Part of a small language model's weights.
Size: width 96, MLP 384 GELU.
Architecture: RMSNorm before each block, untied embeddings.
Training: a variant of Muon for these matrices, 84M tokens, 3118 steps.
Each number is 128 + 24 x the weight over its row's rms, rounded and kept within 0 to 255. Layers, rows and columns count from 0. Numbers have three digits each. The size before them is the row's rms in percent of the matrix's.

# up: layer 2 MLP up, 384x96, rms 0.0683, rows 218-249, columns 0-95
# down: layer 2 MLP down (transposed), 384x96, rms 0.0314, rows 218-249, columns 0-95
up218 154:127149156146117123153168137138097155141110137145123132157109142152126161072083124161115140133102157130080111171108132095135130139147117147090138097183111135137130129181104125109145146146130121141133185121132154146125142147107120145138133142091088137141124082145107148152092167169162101131
down218 151:101132140118154186136111103091171125160143068129163120124133136110149098125135165118166129136162141123172121109124149155106128120121097117166113138081107147125115139086134117106110115154142131113128089161149125131147151106154130093136134123150164116093172150113115155100163128095140171162
up219 152:087113108055096136129137139100124120182123151105096153063115113111112125128116143147144120099150168166128117148101068137125106124093121153138132126149141098139140163138080138116156135143116123096124100099113110117141107149128142152099099138119077166147106158130128120146129096109148121135
down219 161:155122152148110121157155091085151146109117150115131162132156138079128123113147156145100135096105150137118115116112154107128098098127128124145105154164131129152128174123158184166140135100127094159135123125086116124115131136118083125115106100147128160143103105164122172113148129182063125128
up220 030:120107139093100108149131157165115105114111153154137109140122132139113109114112138152142092131071119113134120159103108073083165129125149095185148102134132139106123116146117138128133158156088104103109119113169148108116155146145123129099139151099156179109121139124145144182124098136150075154
down220 027:169152131124126169126163091107133145114159084111154141133133119144147161169152127109127106139159130101157173108146132158180133136109148170102143156103107147154126131111183129133127104119155157127126153182076144143138082128089117139137099104119102126118153135127152109112121173141133151132
up221 071:180124174106160142128140179153113154128141124127161126166173105115103134112133087119108128129145106150134151127098134154081175130137128121173149127113118117065142086149125121158121094149075114108130118150144106144123159177114168129123132135124102130114138124139086083137124143121134153131
down221 069:102124128117093147121089121092083108104094133141111116078103107183139106154098158152126173132127124115140125124145101086193110151132158153108148144117158153170117134090129145104145166118153118184138155137128148111131128114157123112123132093119151123163146117141140176141132120116135098123
up222 150:152139146102152109104096110120120146117077112102116129143133141088103146129083101095148088191130146175120121102128161141172132124148106159144172147132089099121145135140134156146128161148129094119150122098124126108145129083175135165117118116147160147161108125113118162169144154130127148116
down222 151:120104122149105142220155133176073128126137132148120119140103110153118139133099115122150115100100119152141109178097099131114166131094178127149138106113122150130143117121154154104116141116117164150152114130147145089148160113129126166138118141118110130105116173141152131103108082133083126114
up223 008:143124151104161144097158144155167115143047121139119104126163136122119113159118109138177159164112098126106131123145128121116094100111101109189120164106130117149113096108138118109109132125133158128141105105087134076097085157137095149116117128103103103140114134106154141116166133158141110119
down223 008:110137128131126146131122121121074129121199118115157149147121134148148120094123156148107068097142167131151138140121132118130143185105118152067114097145127140088136150161129127141098107104109148080115134144108160136173155113083182124155131120117139143121126121121124103139111112141149139170
up224 146:133131137146119140085127153140174113128121096115120171114106107125132129108131133144132166168163161097142143099115130130127080098101145112164130176134141131136129104103127132183162123122081132138143119152114100143129131168150158181126102092173156137186119120106105097159134153106116110116
down224 153:142137075089114119163134144147121148118131149157107107132126130100122121132160107125108090113114118120124111166149099130129193143149118142091138124118111107092093177146163146111097093139155127110141121119109133096118123103118104070173172171102153123080113138127118133137098112170111141125
up225 125:136158148194131131092098079108116148109127125132109158144128165119096149127133139081139142098129123130145160125143171130117109157076137158131102114169138123140114131132106147118118134102094116122121128147161178124088191100129109113075144101157154103125107099137143163152114117125140143122
down225 130:130153125100111126152126158087192138129169137117116107124130114094142101113129134129098121125106114175152118122129085109143141128160122107099141156111129133107107146130165108116168138161150078129144144096108105147155098203143150148134138126121113120162137122077110102109133152182102105134
up226 145:156115102135141154113070136160095135095103168138116167090109071118138101147139105129141142131150111125177177130165129153138121143143156128160111135121124141096144087134153167155151157133183117143123162143103139133101125126125147125124165128163142157145096132147131072137146123118153132118
down226 138:093135119113110129148133112134150129111096126126145146140150145096144167146124153105155102075131147062120107126076168121179131112123155159117110111130129142120121127123068091159172139068148122136134153141156136148139181109126128139163104110108152100127122158146109127089113121128144142113
up227 102:106160173130115111146135127125102115137128099139135163137127090159129092131112144141172126073089152183129134178069157096115120140143085123128117119112153134100151149139090135137100130140087133116117133113118112140076132175128118115142107090121089114123182123115119160151121111114129129140
down227 100:129097111123105122105136063137121147142155155102106105167164150098153141084124126134102118146118083089115072106140124122144080116115140127109131116146116140132089075096141098146140106109161129150150124076109144143146106122134107156127154121143146116160101118178136146097145121139145169122
up228 101:137104118118094151166087117152146122149115121141114119102128092127116147101140107135128143112119177144084109144100125122117166122175167119203122173160113138134118105100126118158117168078125137067137134109143116131156125123140134108110115159113090158131154119137134088173146113125140099124
down228 094:154131120126191126166169148134122113080152117133139104123143129108127114112133164180134122139119110088131130118140121155138135156131137106063149102138151120163106110183145121153082126142117105192141129148153115131135125119101088127137108081146143128069110136107131118138106145098152137128
up229 096:142136158114098183121130094083136178147097098121108146120115128143121134127096109165126133144144123133105109124133173135102114122103148143154105097171109141160125109153136137135123167164169120112138156134092159104083124114136083109131171103116152131106096111173150128102098113095123088137
down229 095:148104114112196082102113144129146088122183114096139133137108114088114161109133131146114132099102107078148130112127110102142131132150117119105109112113126119125148152141143123145154142139097102142123122163132148176108096108119218122116133159146136164161130156117099131134147130123165133105
up230 118:107144138142150145116156151134154137176113081149152141138155132143160123172129144109095136152125134115107074119063126100123071119113118153125133106120157147130139147089104121133166115155105144127137158106136151134099147130072122154130119141169105145170092151117094102092134090124112122123
down230 120:112130103131124142130138124150137141129137086115104115064123174143138158124127124140130090084127178154108118116134137155165133148130104092134132126072149114152125124161129100130137146100117112153125137107111086105103175167168166130164112140147103103091166125166155127095156143125166123144
up231 046:122119125115204172104137092111145114065110174124101117130148132164126121147139143143146142149161136137151118141097138092099155114125132120103119106157164160099120131119189096151126120133099144118132107157124127096135115154173100106126152158122108115141119089104177106117141109122115108108
down231 046:092105098153098081154086089113105140124126126115145131172117126110113166050111131175127103132119148111160105129138158113126101116139087129148135140120126085139133151162110138136106125159141113123086132133090106129113131134104158119137089119165168151110117136124106157115161132144125171167
up232 109:083123149141108137155182145119130172142137139112133163087103139176177142099140074152123100160109133119100077118098106118107149128094140107145112117125130139125147122108105095122100147158119109133091110105165164133156161124127118120126132145123127140105162144179144090136150106097150114153
down232 107:135111103148152107120107113119153080111124129153122121153121195100087127155131164089132124118116137122151132157155145122138110099147129156110130138084113135144111161168157119104138117119147106140153162173081094134122130111114151156106136125135135122118096154081141156138060148149087107100
up233 077:147130139119144162108183131135115093148102112172150119153137145129131099120157098107100156137138127143128166111111139130122111111088117132126157060150139151107105148103114076152164134109135119121149099159089169093123146136085124105120131126133101100132087097122125088117110169089159129134
down233 075:092156128146129085103122128104131161159165144118093123081122167150128096113114134121126099098096165131093121155129088171125125161130159080124119173102136126146145124119120166120084148159164169115094150094162108143145110134173124143150122102135134164130151118147136141130142133147106122160
up234 121:105108077122092103090124119171109145130137158105094161138139115144112091113126106125099122139101110142104103180121110149156147164132116119122109121140107105109127086161124176105095096153132152145101154123139162148175151103097165124100142136122103109110138172129141145121138153130119186116
down234 127:143095129118087158110143100137157113101097147150083113088117116114122107124134141117112133146173111109107169123155127152086135157113101140120167158124128116132068094084125112118139092147159093186146147145118100127112124151130162093150133135139135139119107092154148146124104153140135180148
up235 092:150112142159110118132096161121153108154091140120139168124134101129161118148097128106125136173113141121201124134159118134129136139111113150130136111118162138102159154112096134170137128151147145141132115112123132145137089192147081152095096103080162138147092098142134118112142087095148152113
down235 083:119132191145100096117131157141151128120119141150127168135126162116150128125170109129110080110129097094158155165104153143156148088150128154113170158117102090109129117137131100080107115135179116132140126141144126124080131116121123138092126134136104112111143127119090176167115095148095139167
up236 134:193097104136138141154153159121147103111088093166128103151142118141080129155139161147149182113159140118116165099126096136101151113156121155116130133104120160105131129132160126133186134106104087128128139157085110149109120162120147157112143136136157113170110106110135148137105136098155147142
down236 137:083118117115125136072102103113087192102109165095142124136100135107182148116160103072128096151107096139137130159106163126137106145165124128120188151146119119127083125121096117126097122133159161139124113134161132115149120084130131121126130123134124138081128124136124136148153099131113116097
up237 021:103131146079121094119110123131134130074129133107129140106106139152109154101164162109185128134095076078163129133112117089108128152144172132137140126140119116099133133125090135084133094128070088109158146095151124135136075125104116136125117121086139123102130117128139143100147117130109090111
down237 021:178121152157130147135146119146136108153149107128157111164161107144165127170115116146094132123156190134100145127159102160136130120102106135131098093158120128148131148153165110168121167115179178161111128169118174126107166118137119122152126129137134124141113147122121132175129146091143169134
up238 100:092114072107139129089126126098143104148142146122102092109150118112078109134152162124150103116155122156120167175104139110112134152103133128136163166122130145107078143119121123130120152088129159108114117060165174119151106136150125125129155122145108116158115127088095106156134134169106139136
down238 095:134118137142130154100103133113088129147141144132135146164150142121142173129104134146147113112129120168133080116157166139084163106077093150112109153088133142115125146139146116149173149137100075111143113127102127144053145152102152100122137112140120141107127152131101153116069135152130133159
up239 099:125120137067137124098055112149166127156131126146147156148142123142169147119133147127153143170123152105139131123129190108148147111136102129126083135120120115100106149088097115138154160107144096080138137132075114168117104122113113117141156125101148120149118136154161132110139095085110149124
down239 101:168146090162153185144120147155106117097137135146094143107126088119109099136131147083120129112147102093159103145116093162103187137098132131142143122096158112112149125174134111090118144131136172157158132161095115121142116074140141121111127141149141139111108152108125100138112120152135082116
up240 030:081100134119132156123125138105134157154100116132144140176072103138177136133114145125114107110102196146131157128166166139138138155136152124087123107141124161171104144152110145116109097176100117088133135131119112101111156138125103099152158151124133120114110113139151134136098100089101092153
down240 029:163136106163178131129117120130117128121151143127094129083157124122067128118139108130126172157150090129145108106085127143133146120154127117154144126097128091096174151121167132143153191111132124136127148173111130129154121121147134152122118102134155136102148181155130137121174142158135162084
up241 123:132159137099148137116113160101146085109125142186119157109179127115122104164160133118122109134135106164104162140130167134106128089118184145153128125121100124090161138158120162150131145144104120129070143090109105121116103105142131151114117119150117148139111121123099098095150071117135162100
down241 125:110135146146123155186120104107138079142118117159089116103098151163153127124105099119148103122132085144157095163124133146115101112107166093137147104101068131131135146166114120150141158163149156167104142115107116174184144121117122146144150113105118125141153131128136124115124123125170165155
up242 130:141107148145152113138093120109167145101071181156122147090128122101119164136111123137156100135108095149101115128115158099153147113112136099121098118130179149113105165110131180143159113115100143101150130142113098111101122094166117128156109159154107129152133118127138148155103130189125097112
down242 137:104137135130129198172127099126163123142153160142128151148153087106114101102137144149122162129164107141163155100144157134114069146105115122126141151123144086139146138101102161145122145165118098141142108142128156128144152122167187155107109138094136139177162112125154155110122136132128101140
up243 125:159150120096126152142113123115086148087113160128139151099120148101150141121108176145132137101111155111154155112157118118157118122103129102113138137147141129140115157119113126119111105185121138089059138115163109129166066067134130144144141102128115118115145108187121119152114132119127100092
down243 125:173151169153148143110161154144173104131151133123121074105122109169108113128127071144086134103115133105097156142171132103115162111117133110130124106129108121152147166137097127115137146143140185159092081107122100081156117145151126108108130115150153115120139120120102151105134112153100148148
up244 124:096146110162127113117102087135109106126139104141163175125155123168094159108142138116143108136122144117090189119126149153110131169100136162129124104136151138121140127148104144123108136095158087121142130147129180157122142125093149139110074135139100124173130087091157126155180130115119113156
down244 127:149154142093126141150146130131175163094142153111113099147092134105131059129128155158081154143122130131145094125129105079124111135155121108143161111134119108129134133125103145161128121161125151136117110109164135135172137141151115097115162130105132140099134127103102115131052125145116187092
up245 105:117128150123125149147100091107123103117148130096146157153120128122132074176130087111096151107138119109181163107136159123148108092100131137134127114140158148116160183131128122098133096154114120122116162093128145072093106163137152132159163122125147126174167130150143127128097132108145085135
down245 094:090125110151109117164155150128120104094146123131155104091162114125111172074127137156136131146143126120137104135119079127095141128182112046125151143127119133158145111118129124135123184130123149105152128177116104145158168099067123126125127141135113144111155124117123122118153110111132167133
up246 010:091110122082143101114113138094113122138097121123178111121123120081120093149100145131132119155082118156117077167053139077136145152143151107138173141154135152121115116142106123123102139137172105128141121105085125117120095124148108101106115155141176137127155127115123134128169118131108118111
down246 010:145150121186104156156126107142131147137151124151091137112138135159121158124171105092117143116177150105142163132183118174113111112127120117115094106090108122111140128111177124152146112111096114144108136138141144136132161112086146152127136126087073087141097127131123157137098140106111145176
up247 117:122100104132163122134156153122145141136094131118125140175164127117144143122149131133055064174115126100084116104130167142149125161151106116146147083139142094178144140122125103150143109098087164098117118141133139124140102104089124102101120099158119136100139119118127092102113104116143110134
down247 106:139153147150092081132114121182159101132169153160098164150139107131122115116105112110094098119122130144121126127111088137101074106094100127130119156111113100141131126149114105124142092145154175117164130116115097158125170119107142158161185145102128099129140134174124123115131104160136117163
up248 052:139119150105092129077159093132107152130134123077165119146163149124169125154163125110128132143133100118160133086094140161126089091123141098158082124157143122105105133098140113160155117111148116156139132109103132095072087137133126116112113146154139078169117126149144134111141111146142125089
down248 047:114138099188092092177143131154092125154156127125133157116118126147125142115108150138108145076138148113114144140118135121113139196143149160090120129131145161149161132114126109080084147130115118151135117117172127143162177184129167122123118137150158141107139104098137127134111140091122123151
up249 031:165152115151156137105133167151086130108128087148093142134164096135136108110111151110161141103149134154108137143155130110156114090120145081110160137156106154119109146136131116146139133144144165158169120183117172135134183145151118158141096099104132134173086105137149128160119160125135106123
down249 029:089119130116119132135142110121176154139124174113151122126064130129113115143159084145126108155104127127129164126094147150115133160133121170128099138114107072149147114106116152112150142125121111108095124082111106151122088098087132119117177159166096151096163143105157139109139085148117138130